Part of a small language model's weights.
Size: width 128, MLP 320 SwiGLU, 4.16M parameters.
Architecture: RMSNorm before each block, rotary positions, no biases in attention or MLP, attention and MLP in parallel.
Training: a variant of Adam for these matrices, 220M tokens, 13404 steps.
Each number is 128 + 24 x the weight over its row's rms, rounded and kept within 0 to 255. Layers, rows and columns count from 0. Numbers have three digits each. The size before them is the row's rms in percent of the matrix's.

# layer 10 MLP gate, 320x128, rms 0.211, rows 186-294, columns 0-127
100:143132116125104142143110132140166081098108122153115129082110169166119128095099145113129141130180139132119118148104167120128130096103088183200154137109123146117125177134128143103115147135128112124101108082095135146092151089123119173100100152104117133120118136115142131106096156144129140134091147107159106107116176148122114090148145141133168126162104120131154125106107155104104109111170
099:104114113176115123085138124106181102102163124139167129085105133117130121137137158128100121159149119106135143091138152138116138124126128176131123115125095097120090145073108132152137121125112133155119168130168118095156148093098122144146134142102161068114092122130113139155149148096107113149112141144139168130116099138125141136160101118145127112129123141134136110091090136094169049091106
106:111154100126109125155114108125138118139110152126112111072164132187100126152125097131126097185140145170124152092120156125158126153181134113103106111156132122111121132172148082142157147136100098158144138105139122157124128130137101114106103094100118102115099125151164152105114106129180201136140132077120148147093112129150133119128118127120111107137195153146135151133143124126123103116126
105:124136110173152117096168160136122155121147094162136095148105138121128154110126073141117158142143110137139122119118112139131142126157101138095127119110120114115089128097134144117165113095140129079123108118119100120123113092104153082124164154072129151159110125158149152161118114105171165158148112092133135130148119112131147108143170137113102076176135134146087117170149086116121116154078
107:116107088120092092172141126141153118091109126135115110149156146190118160128109093100138146174125121092131141127150122138134080139090076132133085089137089124111114120136118137103072137131100118140147069153127142134127127104109145175154161166169137102151139141125137160153101127097126129137136128131105128122123130180109147140122144119148149070147144131138098118105136145100167125136152
105:114096153087108144150122154123106144111172081135100167122113098103119083154104103144134136135148135068156079168138132132097099139110112174117130138122121128106124118171142105161138135176128152139160161125165096159133114102107125099137115129129098069121108118148117151115131147099117135159107080126113190143107132157099139118130132163102136102117106150127130113119131111103154103108105
096:085126129123121106083157134108162136153094125134117135142115107100115114131137137130164136150119163092138127135147129092194083113126101159046157109115145092134103112098163118112112103127082120128174121096155100107139139132146157126131093113120088127095109120106135137144127144087157104161176132117129096140126141120116098097149160135109141122140131091129158142076113112143164129133120
098:117073151143156174133145124151154128119096152103109129143118127122125129135101135117108097122139107159140120149179079142093141126122095097138156116106131115114104109109164143144111173128100178136152141138146121156120103083102149105138134150162152102134125122146130150081126126156120112138136127119156130110116105093126138134178138144101140119133119138106168182097099132205116196141133
095:139150127141091092138091119147169137154160160117192133151112115088151126128111152171125117121111136089053096135164120111139145138091085114125155128127125112125152125134132150127129102139138132119141128127154086148121153181167106147130160124117108085109112102141090104170142108102155135154113125126122139130100103113155170126134173149108106130115141134140175167147098118127163095125136
101:159158148146161109113129123111101122127177135114121113122087140084134121116105129137106153144132120107149116117129130137131100113116116147134144123149115135180119109136160119179146125135165090116122122126164136073113144094122156179069120165115115124129076122148144139092103120141151176150079137083164134114143123149156169124085136103135169124166121134126144153155129102104111078097122
096:135112128082126154134145117141106107121121072162103090056150137063159177118123112083123129137155140143113142135144117167100140168144114138140147090093117097155147132108122129104128119126130103116098118148127137139075083125121113098168098129128111137102112094153148139151101138128126168193119129132139138108116127142111131130155130140151116107180124129125127092161115081104131141115115
104:145192126108194117077128133125097126096138150105122134156122133157127133112106123080155115159126107106110193125118155116123115137132132113134109111132127160086164152092096141137134138158157150080092086130145105117115110106116109107121142127139110128122112093156179124115131119121133174135146131121133114113110150126122137155162102166094165123192152113133155133155117095118094157146117
094:110167101128145117128131152142120141139153146163118103115136101107131143175127104136087106106132108113088142151132093130128118129136123125083102157121098102131116129128153144126152092148158169114111119128149108166120089102115172121133138085122144084130160112172108137136164142165115126136095151152112117116119123126106162170084150139108104138093134067103144115109190133143181157089118
092:155127095134142155131139192111147153125112124168105140128100111115131137109134114157148115101127174142147087102126123129143111145152127138138124083115106131131106163147121134108168196139087135124121116156108121180107088121115149123154131109161123150094145102175127128092131108091128173113153137145106156128137114134098141120186073156156121112106125115117131148130121089112156122068114
108:149122130093120117133166078149130115106138103120154132130126148169136131159114111108106138091112156125098146124111101151098108108104097162114113092104119132125076168118109116162138138140150084089131086107094178133142132117120157129114125136084145141143111139135180135117137166117101109144102144108144116110102175138175133160133149149099100088164119112089124080088123109110154114147148
103:105114141124123143134133119142173138134115100090129111115127150127153180143133152102115117145083119150108151068096095154161104160172117101127120140134132116103119178094142148136119129131133105143117096129095149147102137097094134096116123119136126110120131113179088149100146147123109156135152133162117141113073107151084172137147113059158126114123154113136135114135110105154176153118082
093:125142121111153122126128145111107134094096172118085125109159114126122128142126111156074094130136142122063142143140081118132157147143110115105075098146171129103144101128116104121145133126107097150118096134140104170123169124106129111153131085114140112122121105154121133128095146125126152142104156160135138116113093163112155117128184136093117124163154094151126150138174169143126176068140
097:111155104129097140114122151132156124155103147149139122125137149079124157099116153125153111061123112137179133131163122163124171129120103126099085125119159095110082131140089113136107135171129176137180124118118121102098124125148120129157135136164163145142129138102092125082111118134148150130084136051118129149096120138146153123128140105142135125091163112110150096121098143107144141136088
103:152135093088158132124121140128110109130120125132127175149075148133134074112097103117130159129119100126117118138130103157116116150105118102118107141142146136129121105144144163147120088115126102148136114152142140121127153093119140101092152106092110141148093136149133135148165100137104115107154156131101175133094072158117183125124148095148138129095168117127079123157125080108153133153050
097:127163115105139124130108148096137109175113170115113133118142111100146161167162147154109095157103101133098112141135128143125129126109116149145107068094132102164151108130165119148162139119113104109072114107125106103117123106131147125087134094123097165136145137137173159140088155179157130103119131075124120140163131131153090114101141145113146144147142111125115157116171116091095108097087
103:108141105135167116126091141129104106127109143079096136137104119098108134144152098175142116144127154096128174116143109153147094143171119126071119101046123117146097140101090139115122135114152118129085111133150148170100124110108123177175144105112075135086152126125159143141144107153128120122129146145091141119123135157127134146092092076108098131133144133118130131129118130102150119115156
100:136091088166139151117117107152102110100138089123143125175116177137107125105115127136112177159140109149089123148099145141075144162103112140142141118081138112128128141136138132108123155141131098105119119103140149093104072099127155121156094121088100116112139153142134145079145123126121156142107129117085122142179165127103136090115135138136132102118154167165132140138183150137162126153166
103:139122157171105127123143082118108134148154125124125108111147125124165103107124090138113075154117119055123163109109089155114108161069113151127128093114111080131080123150098139080132087095156114136103134123129127148113139140092151180128153110155084132103102095158086148130136119114134102117132134113157147120122124134108142168097143122148114134153131120162137130093140169110147119131121
102:149154139128177171141123161160118111080092139154127102120139103090105107111106097104109135151163109179110123138137140140086128120129104173092111115096120166137116113148128114103077155137197153100140112144107111119135099108130064127141122124116116115110125151143118124140118119142117164157152162104146103126106114112132122118125091189135145154120125099091119141156130101133118162133174
099:085119150154130120134132155158131096127119074179117111151095118112134124121132100130140137127105127120132158124189118110127125108158137155146146115116145101131146083105123112126145103111163134149171151144112121126116091118096122180154167108129089114144122146150133134167145120112147120119104143156096137145079081126099108089123156093104090088136156133179102146120083105113125160151087
106:119102139087109108116120148104080104139111131110118157157146120107118139104143086134101126127106104112126127138159092176114138117100145134094095094111147157086141096146155124138144095140127136140139096104115133157085183121148136126128176063130107100108131119166118132123133088148126126102165137112111133105112109109138157105129092139128168124154158089109179178105118153098126139088131
107:120141123114120123122154110093111099146129122117090101132142099104140092161112094107149112102104155169135098102131139125121145132102103125131097128127126145150121163122083147074133154128177154128151119124158113120148053115147161097126061074120139125089103118126110165136107153136137136143127124125147135125120143112104125077111126115143063110149141142136123156130153154093127089113081
094:064114132075101127172159124100115124176135108119140099121137204146168125129142085120083099125124128118144106124165130140119115119124127105109117112136116103108113160151117167163165120144148149130148133150166108102141156144083117137136105133140126107145095073153172150128092146156139133120145118158177123173129095113125122117149119126102131156155123132154165140134099128134144133088130
107:143164101136158151108138142117120145105098155136092130123072144117118132106101161145144134113121135121112137095100128132141146133097118092115118132170117150132121089191117128146151131156099177086130126137098135128112157133110151118136115123094119155124134090149060151110113138141143084112132086097116184114103082142127140062132113123113135106150136170117156113127135141163158088152122
088:146159145071134098150147099125088115130133139105114145144099116142105140159139135142144088130123117101128097125160147143142130108099147174117122105156121104151102124161124088150175137144134089117108146104134122134106112112119181160116107086124135132198114118148139132181102136184139174135132136144130138120124116150160138113151188128142175119112152142109103133109156131121166080126110
106:164097097072154110127137128121157144127167128098100152102126155169124119121126112132144108107135184131123138117149144136117116185132130141117136115120146115111108128141150111111143159112124143107146145107112143152097123089160185135130122144128099135083107160140134129132132107109158156142149109076134126167134155122132110087100145147106167141159174081181175113110109112180131156137100
117:122150177159143123146127169129154142102126100155080124124110137144131117125107118125125114133157137102126157152151117140148125138102123116119155107104125148150090151116138085130126150134117154132095131145158129142099117079119178129138065175064064127109113131152173150124131118144144160161113146100134156114080135124112112141190114123143138105140131087100112137135124124157118146134069
102:118180134142166125114133131140111145088145162127103142099118138089111096112124107127138117127129108135104117120175155140131159143117149129118071096155143134092103136123138103144143125132116121172119115122128091147079158123100092160155184097107120121185127118150151114108135137180112144138104143119160116135144166102100144142102105131117083155124151072132153149089126106131179136144096
100:142097094128155158152150088147085142143085142117101119135107082147147135128110130112143155137103101104132157114156080178122127142095148109176130126167127124145086105111067159112130147095190123124125116112114163117077107115123097139116122144130135160172140125168137121119132157138112117132067108122113095126133144152152154134144141128141132096104094142135145160141107108105111103101126
096:153154155135163137145103098127107156124147141159079155142138136095120100163113111116118156109144121153128113124082122168150102151117097100106153116153126127148136123120174096155155154132119091144116163092125083151105134104109168106123141152129123110149161101167142113131113105173112123125125106101153137133163120173091137138126122161059164150122123101133086152127143136134175098095125
098:134149130103122156157158094115139140133134089137109113150119119089126113087131121101146146177116117129127112157130157084119108134116164094185082113114101127130104117112140143182136117121109183100115123118143148143150114122118149086141099138102128132128170127122079133117102127107117145112136158136153149130143168123091169157101101137111150084126184140098100139065142138109106148110153
104:134115131106159141140129115146112153160098174140110130125121158118142144114096144152129079154097120096206118102134106149106127127117113123140137135140149143119109150161173106125130110135108126111130093085158108103143089122101090139130134112129126124088164124141159164112128181162105141136103142135108102162090134118083154166162107108132125123115115113112126085058087097111129153127135
102:133131097140110125131088113120135182150127152160097133148107129090131163112115099153181088094131144114155097141145137137101118120116105130100165115156127152116113097127118102143127143136146147133110091131168133110097136144118160136120099167113113181130116138167101137167160122127110133101181097089154111157123142084164102101144155145121100118169104154158114132170101107116093142129165
091:099163131079139141133112125140101113087116125120112141125131128102115150130112104169151146132157128101137119129170189151156138082105123130087131108100125153120122141139147121171156118154133114144151113116107094143104170157130131101150122127153074156097152088085186114087143145123132152133103085124149165141126081147066128109099109100090125138127159136115134140133135113123144101106136
097:118148112128118190103150149168102176097107139137131127151139165150135130108124121126138128145109125136129086123106109130143115149145137169169139171152089124141101135117189111109198158098094103100134090158132122142103082107117155105143120092150147146125193086165143106128136151143177158149118147111122141110115147136156112120144124153097155137128138112127101100126134138111158110133137
100:147159133124122139139121141122138152138116099144091123137079144131121103084123084123129135157103129128089129092132100154166143138087167134146175114137159130121129144126105122130150127133137115115162105158171110090098149111116145110147098115098059172174111131147132122168143103127067118123148127099135125129146136120103094120163111147161115119154110118122103113120146127111142158147211
101:161130136122095134087130120120106118174146141164127086122125177102162125109127112143136110112121140135112120158111154110149102141124102119079136123105156107149107138164175085091121151155143127136128072098122174158101109121162152091180094104151163151112113131083072101134127135165106138141113121142135124122146163133098137134151141122113102152118145104163131141105174139132156128147094
097:131144138138129156147101115171128143160149104120125112147122105125115127137147159104138149103140096116131142102108147108104118139131130086175149138149167122120165075135112134154093141085130161139136106099155073144076119126124130130148128139118090119099159132162115174160108116096097093126134123153107120161172159137126104143150105181087170113155093101099118118118134120132188116113151
104:108153107115124132114114114114130125111091133138115129118149098092120156160135124127114118150130178060132122134114131149115142116155122119129122131148096128151081098163134138128120115158096128139099100116135116126104177124124123103125125128147134125181158075167142142137106159117162129128079120080095146138137157158118143158121157191135190128136136074105123121059161132122143142134104
105:113149101070158102091112131101142156149126096151100145132138163109162107136109143138101128102123134110146077105129149097125113156174120133097105106130121096148133124119115161090133124135102102115111105124096103148117094079105125095180104158161144115095131144125178094147106150093137139120162125157117139140144122121115124124120120145137143146193079108141127108123077141116126080117103
098:151112080129156135131143140146128137118177137140095117114136131131139135119097109171110111128161159138107126128128124102095115159113159116153181124150165104102087135133159132109103166117137137137095142136136131107103152151129114137090123156102134128120076110150159111119149135178147157156098087110127101131096083144126131146078114090133178081141091117145130097179139132092102137089126
099:165104114139140126162130121133185162145104149113127145138148138181156127130101131130142097189122107130099077105112099144131158105153115112111126103141139114115065133105117105093157114115119078155104124165121111126140128102133148129102136075167102115127130132152099120100119121122176110101122122074140157118096126127130158188145122134121148137096120100130084141152143111091153151136131
102:120116126155135087112150135131111143053138107120083130093120118128132120147142107148091095125164121171107189122182117116097135150140123134131163104101106128120132151143131133153105128158121113141100170082146169145128053117133119133126120111077127120089108129150120090132084105129125104143089141125140156127122123144125155118098150153114130116133138151138142135135141163123137089135063
097:129125117148150116133154154156119112163139147127101160136119103112148151131149111134129062102110141192113165106146093140111138129142109140114114076128141169140120141115121120127127156113172173161121075129156139107116099113092162128101091151134095177115137136148120111138155097132170146089110131119119144129099144116115136134148121150133154056142136104109130131124112131157066090145113
094:074177118132143146116135150145078117127117124147118144087127096123170132132126112096133095179131153101116155105090137123141139160131101115111108122121121129125118151141124154120159162113122113119072104142132085132147128163155187103164097109134105122149102078144081125142092139083126111136156166131147170080124139129106120112130144123099156113152144162156111128092119111154121095136113
102:133116141129131147133101144162085102123132149161118150126124121156072132154104166084126122137117167147059144102157193150131150162116106131150166144127143141127093178142149125115116151106131123156105134172093145075117120134100108104134122170140117136112110088162150095146114144160143102148146119144125119150102166090130120146151125147118193118149140151116127098132131126125116134128095
098:155104146134148133087137130116103153143125120115162136105137072154122123130093101148145100126121115116105110159114099135103118139105126144088132087110155165122130124156054115139121114104169141101072114141148128152131156158122125120128124124092113140124145131103127130176142137160093114145128122079145119133105195134176133131138125132166161128112154090141152136052146135102110141105128
095:110131141117117112141108129105117115122149108144094120122113203090124124156107128136136111119110116086095135106124104083106100091124122132095141120120173125117115133173168144156126150150156138132121111167107121118145068172099157116138154081190134147116149119155135117149072109134110120098134183126150118087118184157108127134147134112120138122148148132145109136146104132142154122170152
112:160096150132154157135086103168175184105100106157148139106144120124136115137108129142174170137130103124084156091176140135106130141092144173121124108135136092123118128171136130146117149092131102102127079118103136138135124148121063135134093092130132127112126156127121108134144150135142097174139145157125119119127161086125120111146111167126153141134112084077144132142116089130136127141166
103:163156133116125123144116120169116150138142091150137118131123126173147159099118123090181127113135131166114152129146109186126163141104152167100127132107132179105104148105120117090141117150113133133123137172156144101122099166125136118142109128096101164143091128085112142186149105136165122113119101100086147129091120114147084148086123160110086099151132101116107154131127103094114125153117
093:142167131126134156109153116117137129132143127132103110136145124106137115140116089108111137162153112124136183146141094127110118154110133112142134111096120156152080157145154096165146150108134105198100091190125151153111074098104133140148108151116139120127169155113141123135114136119200105154162168116096125118101105105171096153095147149117129109156149162123128115126167137117138104132110
102:144144144130124117169143144113106182128110130105113098131154148109157099155104106153141084179140079153133123106124106124121125150175164104139105139086112127181175140130154142132138097128102114127184129158078130129114096134126110098103091097124140119127139078100154163128096129111080155089150143152121089145113125150129103141142092085122099150128118137141128157147128151136115120122120
101:123125102115106156084088108135157152173114153126131123167085128152129077127127130088134089121117113095126103125137145139101110104109109172134114108099123160123127142119153084096128125098118096112109116123148156068154147098109110120118138111103115163129145089161189123113146076143116130128142125069138156129137139141120091103148121132132139160108157133163118180085133106126114150114140
089:142121114094107185136138146169104146100115130133107099093081122123148088136090104141160102120127134175105135114120113130085168097159095119131110113101141166110106165090126131114077139171149137134166126152127141156151115127146121084095145142121113132152116132120136122125150116120108139120131130132140135121100138083115136123164118184113157097163128125151136084147154142130137095057153
110:168100148109122155157150095150077139110133174135106077118111132108123081156119121174120139179155166126084164107109143130119104147112125145093125098105120116126084113135129117134105123130098105156126133110140143156145131116144097169086112091100116108135142140140144149122124131093148155150142133101111136149175125120138117181140084170088154112155128105110145097137117105155139125080136
095:162163155140156135132100115130126108175115121142158133141118128087086123110111092125160104170108154094112143101127126114118106178097099093154130115100138153095102134095129128078095183108121098104145084151110115137112143158120144094122109140143177154120135145140091126150118110100144171170134127173146117136166129108103141117173145161124150156133119114115146107105118111115142175119131
100:119100177118164125111126146142113128094109127120086153134143155109131109107124121153113095135139144122120111138164135162129101099149140107137094124112127116102142138119097140119126139167159197181136099131168098136115110146123146086133150104125121138155124119156107099144134078084116080136081130110086107123149162122096172123130176140146120126155159108125158095121099167166163127115105
094:193153140083128126102145137089164126134094098163129117143159104129116141113120133183130132157141086140091136123110101116095130122104180124128108138132126125114127145111146097142153129123131127157095093114161133146133094136112114126144134071143140108161157125148145129133104108113143128137112140127146164115148114129112142133138154123069118106129174117121123080167118124088176069078164
105:118132156099140157152149126133117159096110086144117108116123162121120127092098092147124103144115131093095163149124162167126123151119148112164135142114145158147110158129105153089136131114086131129121097101062141115141129123114136149155126069174126123152154110120147111137161143163146144119072147151106147117106144125099100175106120131097164124098146159157149129131131145123162090096080
080:137123134099118150153131174159107069070191087102126144094116163134132129143109125157118117155095090103119139123127144131121104083153141102120155117120123137126143139119114100107125160116145115109118115175133180141097095110156120097159076102101150135167113156149127122113079135135140112132109142103118167098112133096111111103139101102131160109144166125155124143112115112100167150118135
108:169168093121123124120109146135136131078153179145085089138125099100151129162090125148132106124186112139109113172154087117086125150150124124135088121147130146124108110130155131126140131144152154088121101164153135087099135107175138125190129090123105147095136101138114118090095134148125166143124134122143111121151153174123113117105146137110104108114163140152117143152155097119138108108099
084:135134095120131152113116180121120146125127121157127113153104113158110106097145116143135129121177168113146133123128119111130133152141148167100097122134144113092120135126118124122150113112087115202104110184175152177121113172155146113154154114136107181129129151182159146115098115157155113145120172119122132130089147116091150087150179091099140133148125140113151163128129115129149139117152
109:139141150119133125179170106153139140119151116131105121102162158105118163155102109102128122110100159107101141154128110092154100149166090145141111127109157149118141125100132144110143114143123128147136064124110135133086119131109102121135170089119142111117139173159158166071107134156138089148102132115122139119117124113152080104098119121039137154121162153130146114120117147089141129116141
098:114158156129177151153097100152117152129115121152111079147136163086155160083127110144183149095121102169104120090094091140129125175121129137112141136120149106088124171131133121132132087086132141155121140100138161122076102145122110118105143158142109094152150078118123115096111146140138159159124133127079154111147158115138124136109121158124120150147126085132128160147114120167108141120131
095:143135126112097159129082126132143128131134126121140111179127102107108128134126113130160073111097148153107112083142170137160150110126118175153098119133154101151130135082146084113124112148095108115056118155120133090118155135137116131154126112153103148146105144171131109156104117144145079133141157128137161108119140120117120120144139083107150138153136117128121139101136064096175105141179
109:144148127117180135132130133154126115098154101164127121091168136136120145129134143116170081154117136147121148145107115087078147112171148170111154120156128138110100138098117071134143129110131144085119094121107151118133152102097123123163099100161135109136093163147122157111118147120091156167102112085125130126103124097113141168120125114148094116155137098121081079116091159108103127101134
110:158146077143111118136201114119115144093187106151100128120112102130132137131142161097118099145114155130136124111125147111047123106121129138111118055146137141120135144130124102114110146167137118140124102126109115125123135133145131128134136140160110160156171126131162167153090154165136118144147142114079079102164161147087113100148145121119128136111174101138123123132166135138145155116111
102:126138109137152089143134151135087135079100120138107117120133141126165132114116116130163092122127124137182082104069143154147110128153109140137116140165134109109159139177150093139113118146155147153105127160131132122124097133129132113161118105159123139111141122137130177148073185169128120128145139116134112156145143165092076134120093172130094112125180137116117098128148105105127170161111
106:134163114111111120134126129120085100179140128135111132137136091108127073148138101111135149102125129184139138122135146170124133116102190142126085111141158137134120087145114124115137155147099139113104127163165101122107080114132165100127087096108149132131110142145114159115148158151140100093155129052148136160169111101154104115165156114140140120114119141123138142169155134098125142116089
089:122140131094142155153120149100143107149150100192120114096133079129150087107158127112135096156143135092113150120115157127145160149140151155119140156114171087149158182170145142144186112120155117091128168151134151165089116097112146126149104113110111104112114090140106137135090154123123092124132142144155142141134147107140133137112142148101107117129163150083134117131148147171149082123109
093:108133133109158169081090204112105106150117121143112140132106152088105089096122080110172142104095162102116108127109156113128128134123153133104101139101121146123143130165100107113143109126110101153109093158137146172152119141118091154175134102089128118110141165131131163116118088126137136135117113148132140130115174140140150107156099157159148170105141145148111127146152126167123147168136
107:145119110123131157110111164144171137079109080126094076141128117149151125157100139130125109106146123103127106116144078095103130117188116134135094120150145073083107166111134138137118109104182155129135103147116087111117092063132123144118182099096094135144117097145145150115127094125121144143104106114134112102098148137089150125133094120142154132151115122145115124165112114126123150112140
099:125143135145124123146104127117145183060107159118130098104117133102109127124108118148114151094126117112142127097134152126111116156127111121141164120129143170115102141117177076096132094088146109147091115153149106097074108130139082129093099144110064089135133144146152121137123164100148143111102111157153138128170142116141104156129107145096082132130138145180142087142131158120140126110148
097:127133151077096101133153122138151105144155117133169125115082106109158132112125116117131185139143156104121161105114122155094150129104141141153150095114093146108112112104117146106143142088206111098131109126125162110173112113147110144089133170119108105124114107148153162151097133097092164112091160169106121137110130116111118123073130131111107134182117109144160138130124139122092111126128
094:127164088131151126202112149140145139119128125136103154103068138127114107133083152120126123122133091099093143108157119159102103144128132143102099106162154132122156103132150106119136097114108122131110124158110176112125106164166158129151141119144124153099127104172137128123141135133149094141115089087127147105148192107107130133143149194104134122154154102099143132086165128124127109162142
093:141103120129127134174126100105132134129086145107094156147148158148136176137151060107114176138148172122160128124121103132102131152081117131084155147107122103125174112151096119090148193089161098166141122110143123125127146113123122163124114119134151106134138141121131137171121118121132144131116141105122138124151108122105105120113161129074107120171170146141125129081163118124169113097142
099:153161124128111108049117163133150120112129130123163115100108108108102145131117156163153083110170153104110161126085129176147111099124165149140161143155140106137130146128149123119137110132118144110130100138113141123082108147145120178114137124149096125144106136149140138207144131111140137107146074148094177141121149117177127168135102134163102163124130138141119134095124113158123128140142
098:088129129105128161147115092092142108101138129148183134125163156153111125133104107151123143141121168134102175129131154169139129168097070129120162142136146098107139124132128169127149116136092126146074125124141140161135096127103123088118159090141111155130086146101118071079103074161139132112117146119100104148159151116115104135167130141151139149134111119105109129075131142127135137107138
114:160146110160107133107148150176142125102079132147133110105104149127153111132130105159132129172138128108115164104065096107108101131202107112086106125127116087066114142119124105147129170092140138139133100107127132096117150106115156164151135100113146145179138116153121150126122130110124106145136143152088132116097127153122146121080156088099117094127142135168133109112121139158153139124104
089:147193131072143126163147141142138118118126137127140171114069110132125147091100125105115120129138113167146115125154148111110111114140133161138139115111114159103085159103137100090179135109107141093115087126162139104126089136124129125085155112128147158134140090112129152140158121132163114112157110102129137135109158108116123130157095150102155132159129083088152118132124107127094068082143
094:126189113130120174161137173119126094137135126091113121138114106090127123113113122130173148134119127132128103090147060180122126080156110124146085113130105131054130140148142111084138139126159093145130148128093117089108101101111104143161140108136146144151128130103104116084146160166141122140119122132111096104161134145111108093152134131099111126126165138139162097097107115113154138129125
092:167128092130149105118116083109146134110115110123150108143154120150134114134124155133096079174103124133078132099119104115151148098128110093128140140087106167145144144096176164121135144099104111081162104147122165141117174129125172122120118142128139133129113086117125121149173094154139168151114119141132127133146140125131145092138153098105155157144155079137095144132142109146196134152098
090:115109087143165138064166121157124129139128090139136090148109126114143104144123085052161094103133092123132130148130114099072129095134106087128144110108142134111150137154153146129103147115130133144157117129064131133125139109111137168127139127141111132148157124115142133146074131153127089145148156122074149081091127147096142124129105170127121097124144146109138137126106138122167152107105
077:168137113173085160106110164113126125139089100134120109116136141101137100161135085123128098121138109129128088086126115146129108131109124133132091115148112147101122132110116135076169126183121090147109075122133141119066130132112105087167131131174117117118160092175137129114147180123137165115120103093115113083142143118114105135117094136078140141122122113142126123123176094134127129142131
103:133170125126164132124121152105163077173114135110135165124078107131114073138122100129098138154135162109145117139153126166082124140134152151128101136128109166109103155122138121123091126092120121149147118113149142138145119142093157130087111121131094119121114120119130141096092147135161129148126153061103139118160153137184132089110155117100173119159131122147157145137101122070126126080119
082:101120083117148136161129147145122121130169130155153148070156185111152122157158145133149103152119121149096155109105122135099140091128142164125116128121146091084132174136115151117184180171133125174129101119140130116174112101084141090181132094115117154145117131137099121142148142116157160113129194126133149107124155145117124133139110141105161135138111135113119160117141126117144113105147
104:107127114145113115139112056125117160110111126132147110101097103116143122128097134115111108175134114115131150115131121109122109157118129161114142097122111095111111197172126153134144119133160128113106122111063106137112152119148107125145163095137140146080147091154109143071112119166130109165111111126158087119135135073136110115122146162110155120136167156130176088126167114132146101129144
117:107215105133157126133110129141124156143119103178127151121128126153107105147116130149149155152114107121123161136128151187138090166105156129133090124148145138165118120150145125110128107114097084097095099157135139148126117120141130153138131132098092114105161128152088143144135123128144105146142146124106110141140128156133093142131096152144148118178147109105140116161137056080173103164128
104:107122135101155105125141130107132103136086120097080135108146164109175110140119145143107159078139149096090111137175130097148137140063116148152114104152109138129129133147141120118125104111130140085129120125148142145130127080111121094111104123170141105097114108167097076116142170147122149090061116114077122116116115124125090113086124153142102121128131146114134143138137157084111109103139
099:136112133100122100154102158164103101105115128123134156097125103134160085126108144121115144124143169152142168085113120182130172131150158172140146145089093088139097117142104134208150168127140145094096109116102137128100160138080127115155112110131114118107129115118112128141147164124103139113151115141117122121075100126140114122088156127110134099147147103161096124134137125155148129144083
103:127086131158138132071125132133117093124113154143122074158112123170168099101109135136150124134066107148153086121166089140152121131171058104142126119123102095125125124127140156099098100115139127141122147150100112106170143115100117092123114136101124126160138131134077109121103122116121133133145070117138137105113142147158177112119120085159125112131106090147152140097112141131104115146145
105:108103086081170128086139135169117118079157138118131118138154129101139163105115071155137117179138119126139128139134161101145113152107119133142112109142137168062134144088115105113093115136157137132159141083121137150145113110132110136091156130154117137126130100150148121105134110156125123117117101128114152112139171146135133159142094159103163097170113149122063173147113149157111136114125
099:159128098123141139071116114119112131127145116119138088202143132121110111103122138109123174086147128114159133122130128112147121123077128142166136137127132113127107109108135080093104151112146107142104157132123131167144146146118125121137099170128143135144117129176118133186083116068166145122139146107092159135111135108102085143106098116179140091186093096117126132144125137124129150126106
098:130136118080093112151113111130084136131143145141135162122124123155141115140137153131146168131161141088085138099098148122110107141105159166141123115100060109131133169143084176113122159140112082151144112144100084146141103145150147117156122071150124159117142083169114158134120151156094125148134131145131134126122128150097097085128069150130132161120168161141121135148130118110126126119107
106:128161126168118142130111105159099161125133084137078114149146141112171101109128110126135118145128137141147116120123114125145108110155084129176116134138111138118088116126118134128133136149090116165102143138110104128100097139102147107113098148117149135070149138133106167115106126137149187120097148108123160131125089178077125128089147140155128096098117123154149092146130085081140133177076
103:108151125104124183134164145127119103112181088146106111169157145133123077132110081126143097144164133132152154132142134141109120146131130107094121152134118131172147132114142149117143134133141135076129113104178100110125109107129149133156105136136151149135131124111091124076143138143132160167137134098091080118138133103115164159137128093188113129162138132093156147082132095106122101167152
101:119100129129117152076150160155073114152140121102094133106127168091114078119097103118147152093130091128136168099145160174116113110128123110157124097119143121127080132138118161124139135120117109147110133139128125172104100133150158149115155116112180115052116112134161102115153109126151169159144145115106123095092124125149155115155148139139116142116158128119126119159131150106101079115155
092:175136124134106161083106116121084119112118148140090150118108122147154116110091101165132118126097145130120141135179141149113125160139131134123148117160172133135117120156185099137122106105132119133121081136132124142157131169149124161116178102157108140105091119135131129106163110144130085149159106086138098138144159152089146132166068122100156150157118132131100117088167108108134141095104
093:112147074114113100135149117111123133120120107148106130141078125139128163098113104112161088141127109138128103116165085128125161109142128170114118110125172132146124124108130115134151106189131117154136123118104119103150178139110126110149151117084158135095118112124152186099069130099152128149131158126132123154154115132113089119116144086142140131167142150166142115115115114113110038123124
107:115133172130125147131142139124107155081143102146163130105092120158117083077103163117155100172153124103103123093146128149072116116114123160146106123133115142100121111141135106107085130146089125136080105127113126140132096135136144132132167148140113133087165152115126110156126121113168142194132102125112091123118140128144098177119098137131156097149121097127149080125170116117146084129104
103:132158129104183119110108132174133086089076110105104121115138127135118112130122144098146116123129111104099167136186139144113099132134133120108096087065102147135102127119090099157166145180126119120171118117151143130138125119111124121158142051159094158115116108150138144101118129112141136146120160098128131117103140157107127158098137142118134100128154066112090149131108137139138143127119
103:126113155108123143131147176126140147118177147140103108177114130141155106149082157125165092166116093099154130114107149124142130092128096116127160103148125094131114140162128124085100106142115168110089109117119103118142161131142118119139097136120093105161101143125116117179117168116116135165122109121073121144090185093120117104177157139121124145144154112144163136149123113164154155148138
100:108165090125142112121108120159151160137129144142143155102142080136135124108116113125122121165116097087143159159135082109136117154156155141150102088112150140111114107124121143100151145135139178139095144107096107130085155139104153149156123162118111118145108138150141152122103155141153136123074105108169146140107121151103167121123075127140146137150138099121102101134151130095156101070061
087:164092098098142142118133167117130121120096130133098089126130152117145173147137134078139113145154121157143191122116114128145166099143117129137107115113134135123132142136128144113123169081138099107117148131166130125122079144173105169158131136087132169068107127156157131106102119143120106122092172097143136099118095127103144113123131202108140128153106081105117135108135120142146115119154